Weights of a small GPT-style language model, trained from scratch on English Wikipedia.
Size: 8 layers, width 160, 4 heads of 32, vocabulary 4096, 2.96M parameters.
Each number is 128 + 32 x the weight over the matrix's rms, rounded and kept within 0 to 255. Layers, rows and columns count from 0. Numbers have three digits each.

# down: layer 4 MLP down (transposed), 512x160, rms 0.327, rows 464-511, columns 120-159
# up: layer 4 MLP up, 512x160, rms 0.212, rows 465-511, columns 120-159
down464:152170140165093102157142127140116200110132112172110140131162103151160142137153146175157119147101130117134096144145151095
up465:110067164101167079120130077100123146138176108149149083125074086075125116130111137142093152107149111101106122145147136045
down465:112106131135163155136143156116098186152134154141103135109163115130160147102179099111128137177143132120081179108093136085
up466:122136129144108152129126092103145147130146126109112157148162126124136081110145156079093125103115142128128147127123098095
down466:169176128098154122156161120090095146115163132178113115131170142118112108086145124148137098098142157127126148084094089140
up467:109101106143100110147139171099151118133160169135132162139146097128030159105141138146095153114099130140138081119164144079
down467:138167119106170122109157143144154118111127129104093124150121101178149097145114139112161135153197127137110125110091066168
up468:160103067106096152152139116123078168128146104136132096179103173124117105168163116059078112152129164105117125159066137134
down468:076156094093123156131126154114100130093102083136110150093153130133071144170145137116099137067096115089152140121075148122
up469:094131088088130114095163153144132136103110060115105135112146109111114112166113109188069136131084173134150143132100130183
down469:078203111094134160113094095133095137107181108114114095131150077117161118137135167125114152122187136148080143088145116133
up470:088088088118069116099134144090124132095182063145115185050099128201167164160156155169151108164149181134110161187136151098
down470:140119071113159110132146168094115118090133117147061168100084070151119130092106093112112119120131134141136120130120144129
up471:159107145168098155134175150107129071107070107179164192124121104140114115102168097160196176116099138159151125103203135109
down471:110122183160145189159132125171082117119085099222095153124124166133141071175109083129142116095101123158109164090137074098
up472:105173146179138138136086131125179118122105117109122127077149092116086174126175144148103128149139111090112085137117131107
down472:093163140182113065183119132119115078086137132130136172153159126140120188124111140151127115083110153140133169092163125131
up473:168181192131077076089190062138193175105123098093084162149138142099148071086179073204172147090114107192168185153144088138
down473:181115135173119099075122128119116147112174110126154166138149197189067119110163118104160085114085123135136117168168104156
up474:099120147138102143135125168119094160112118105116133153083136114181117123097173100125045109058147100162125183091161156157
down474:134158114103109161115060109129099095120094083080075133121148162132087111118138169132125153113065142105128070182135122154
up475:097157173149066101086164102162107092109062104147135092168174202103158136059155119156128159135094146133126085122144149157
down475:182107149113084076128137132115157109190085113202168142099144126065178095171180153108159139135149167120110156085143125141
up476:136122141109147110099169107135120129087148109166103083134115126132186095124090126093084036054106141163130129098151157112
down476:154125154149146157139161085119113194126126117180141161119167149153059097129124121121124166116167138066113170147106143149
up477:089133124159148209126148093104112080061075129105106140061140108129103156135137081157111132140154140127131105092075139136
down477:134162094173095120171078105103092151087036131071109124140084119181127103138119122142145129127078114120150104148102118157
up478:096061097110118153115155185121122099092126181131171119087146107124106111137140171119141126149121131142149163094127164132
down478:080161095127134123161137168104125166157151103116168134140157119176142169080097139129152116150186152099099147131110105089
up479:132137107129092102135130116154203121154164136101119155091116114158127152082111143114115137179164187155130114087136100105
down479:155097133138186192119142185106085109122128125158153111135166120128092166134142081121129144120101144180215136178081134173
up480:138127100148133120168144139138145084158116140148168181122131125109124136161119178143130133169137107148083098144095100127
down480:104137110183118077153162195138112107142095119161105199154114142125126167139117156152147126195145132124063128169112106137
up481:151168129136180108146149122132095072175089070133093068098113130092136130056140078156097215143103094144098184128104184047
down481:168139151084129130176134167124125130093105117183096084162195163105145134106112087136131122134149141102179107157087137180
up482:133149070156186125140138104110135120145141135089153125135226144172104157095101116140201104139152113114059139098114117105
down482:096086171145110113123147111115147130161127205119152074172117137119181090091090181128063091198092152084064097069025170159
up483:135197110106099143150136093115114148107192124093141120113128123096103099114143143107128160077142112124130122107096189115
down483:168123113085089113131060153091190106171075105071155121176171103202197097163116138187139113163148109129137168173137162052
up484:163135116121152123104100133101150070117130088127137064113153077179115108140139086137159183133143112158113098153132141173
down484:134172138076106135122126131180153108128112155159139171137187150113137099119142176133115121075084064159112169079079104156
up485:143175133136107138071111164157123141054157153129129154122116138184153139150169175117118105142160175119170088143139170079
down485:123106118133144117148100136099124069148128178054120131118175163100103152170163110101146135099103137167041174115157166144
up486:120139112113145119139174131145103102139092103083121129095152117118136148163125080064164112177118128105201102161128128092
down486:093151097138107054117099097135148135202130114123161158144121147114129128130124126116122104083164147096078132139102121178
up487:141168092119139114156156128134127107085082146102130109119145081151101113165073039128156104137108115061117143113096172147
down487:182179116169084125163108118114098142147147170118106149114118149105192195153132147112141091102104120142121093104072105095
up488:086061098122089128110102153159156111096161107139104126103179095111130171126115114121085110108130091116155127119133210134
down488:099142089099186161113112163129152121106076109166138111125111120108099170163093086098137108166035070121088128217092207116
up489:154157083111094109150102148090164133107156088139128131102219116122110093152073115129135107180138088154069124097113112130
down489:066163144128083100144091153104157154138119126101187145134111133169078100122100145132157155152130146100147194189147163093
up490:164147164125096092146132149129098107163135116121219157158158146131104125117124119071153107135154105135143139159134112136
down490:103116102113147113154136113137153096203121081155087112115110132096130141127156124155140138128119167137158139108115161106
up491:164140140152137142168175156146122081171137110156157090123166160072063154140157125147116093104131127128107138128132124173
down491:161123166157147142132128143128133082198166137117111135127152125134128165149101082079108101146126065086079145144152144155
up492:159142121122133105096126130116156138126149117124136157119149170175140140158149124127124130118122143131118146117179111125
down492:104136137100124096080140110135162110114120106098095145099145113107120092172075125126106162132108152140114124122123097159
up493:162152161180126100135179186115140078094122153137094182169186112148110143098156137095110117101104095068147144160129104170
down493:078203090076152139135127200114087158177139113085148180093188105188136115105063141107151093115130085091158160198115088160
up494:127152118124138096119136156176125155180162162103142119149140151114029150162166131126151179096114122074103094165091150121
down494:144159151127081144129093152143127120118161143000100117149112117152125145148159168132167084134035143150149034123092140095
up495:133121134147160134121121150123139160138134110233141104133154087101139119125142128111158081136123094092099199121199168118
down495:126171132179136101130112079110113183085107145086152087136111124123116123096145141158103155137151109143119136128123138144
up496:135145139143166115070075128062152112108166150107164128111143123163106117134114109110179091093113136149102145116131069164
down496:160139129164130116118079115126144088137098117119104121109069110169148181200121136122193133141130123126101074140078078121
up497:150102112163167149083154106128133132138145130140086062132132137156147123153165133172127171117129123106132146111100156131
down497:139103110159128172117166128135174079073121141154107158118174132110134146073150089155125122143151156133126172149089171138
up498:115125124100127134140160101131180079081150124125169136137097148107176190074107164123121073110200163132088081069176143150
down498:131098108080146131088125089115127070121126163155167135127112113188114092100122110125153212072140116103103165130049092124
up499:121130179130119135142134151127105100145155111175139081124151185171181148114140093156051089127116076114172111125163128144
down499:153115062136141136104212162135105148064158116224122131069153093154129178124148166081137167149171168103133141107164131115
up500:116188206107103141083107157116148108132122080157123105169162137149180124124139140061192135134091093194120160133137069146
down500:141188068143142120197139084142183145153104149164128168095125095162190174159144129100127179083075165183141146086092104099
up501:130171132162149123143123128120171085109157162130136101155155127136197142136107140121124108152131131134106120083158121130
down501:128116134150092114145114122117156098107145124086116131115081103111149134151093141143175088071100148137089118114116133151
up502:099092159151091116133146130100158106105102153108093140150093148131133129111177124138144147135149189171099141046172153168
down502:099176085078163146098152065182157129124108082162140124060119127091081048158164127123150117137121106069120139135098119104
up503:093138092100152128146105130144076109154182125153155155135161192133130110191115087108170135119151137149111100125087112097
down503:140097118085196144090105073132146124122160124151143157127103136172118125142067096119108088117120130164113108113098150141
up504:128134162125152170107114124119141124111109118181140114149212126147069184073131133163170144089144110158176188093119079146
down504:131119102148168124169105135068124076119161125144146095188103108144123137087138131087052134128110182169138145089110121125
up505:102173143105146133084142134183150115142112118113110162138196176138158131110138152095126152159129109088138138203080169141
down505:200110099132155141147154143149147093109163074165143198121141081102159159161166104092114091099069097130121068125180143148
up506:222151177113089107013089064219162080143037171144140059153146129106129154213174120170073139117134159154158132097100114141
down506:083083153157073126131069147142132122176130155135134080105118162168131155137097165147079120116074177114153153081146090212
up507:096127182136135147162152110167094110144104125135114110157077100139086160112149146124088092144125180146146091131096186126
down507:142147131093176131126151136089125137182142102165127195102110142148094100182144083103116111169149100107142121159094093107
up508:118111098137151119220106153118100117190171103132164108077168120127090094078128079112153104144152122111126176071096083127
down508:098133154144113082171136131111164096101148085132085169093143132171119103066111079125176137174159096125156167143107137166
up509:148119143081152098123183131084182129106132119125086129118134072217102065159151150069131165089104142104086158074161126157
down509:152155103168191125105139176206121106109105128137143127110157122108120100091140113126147147092138125106150169130151103146
up510:115107119116142111093148148139079174205177142153104082114175147152152141119095135121116120142130152121102131123117112103
down510:173037102130084093104127110096191117209225159077090143136148154098091133111121091133168140121138112175111118117091133087
up511:157093150208117115104138105120128173148070095161127060133112134156117098179143145150107099077146155093123076163121133116
down511:149108138185110160143146147101104108160102109111154146130114156103084091067137178104088134107137111098178070139185119134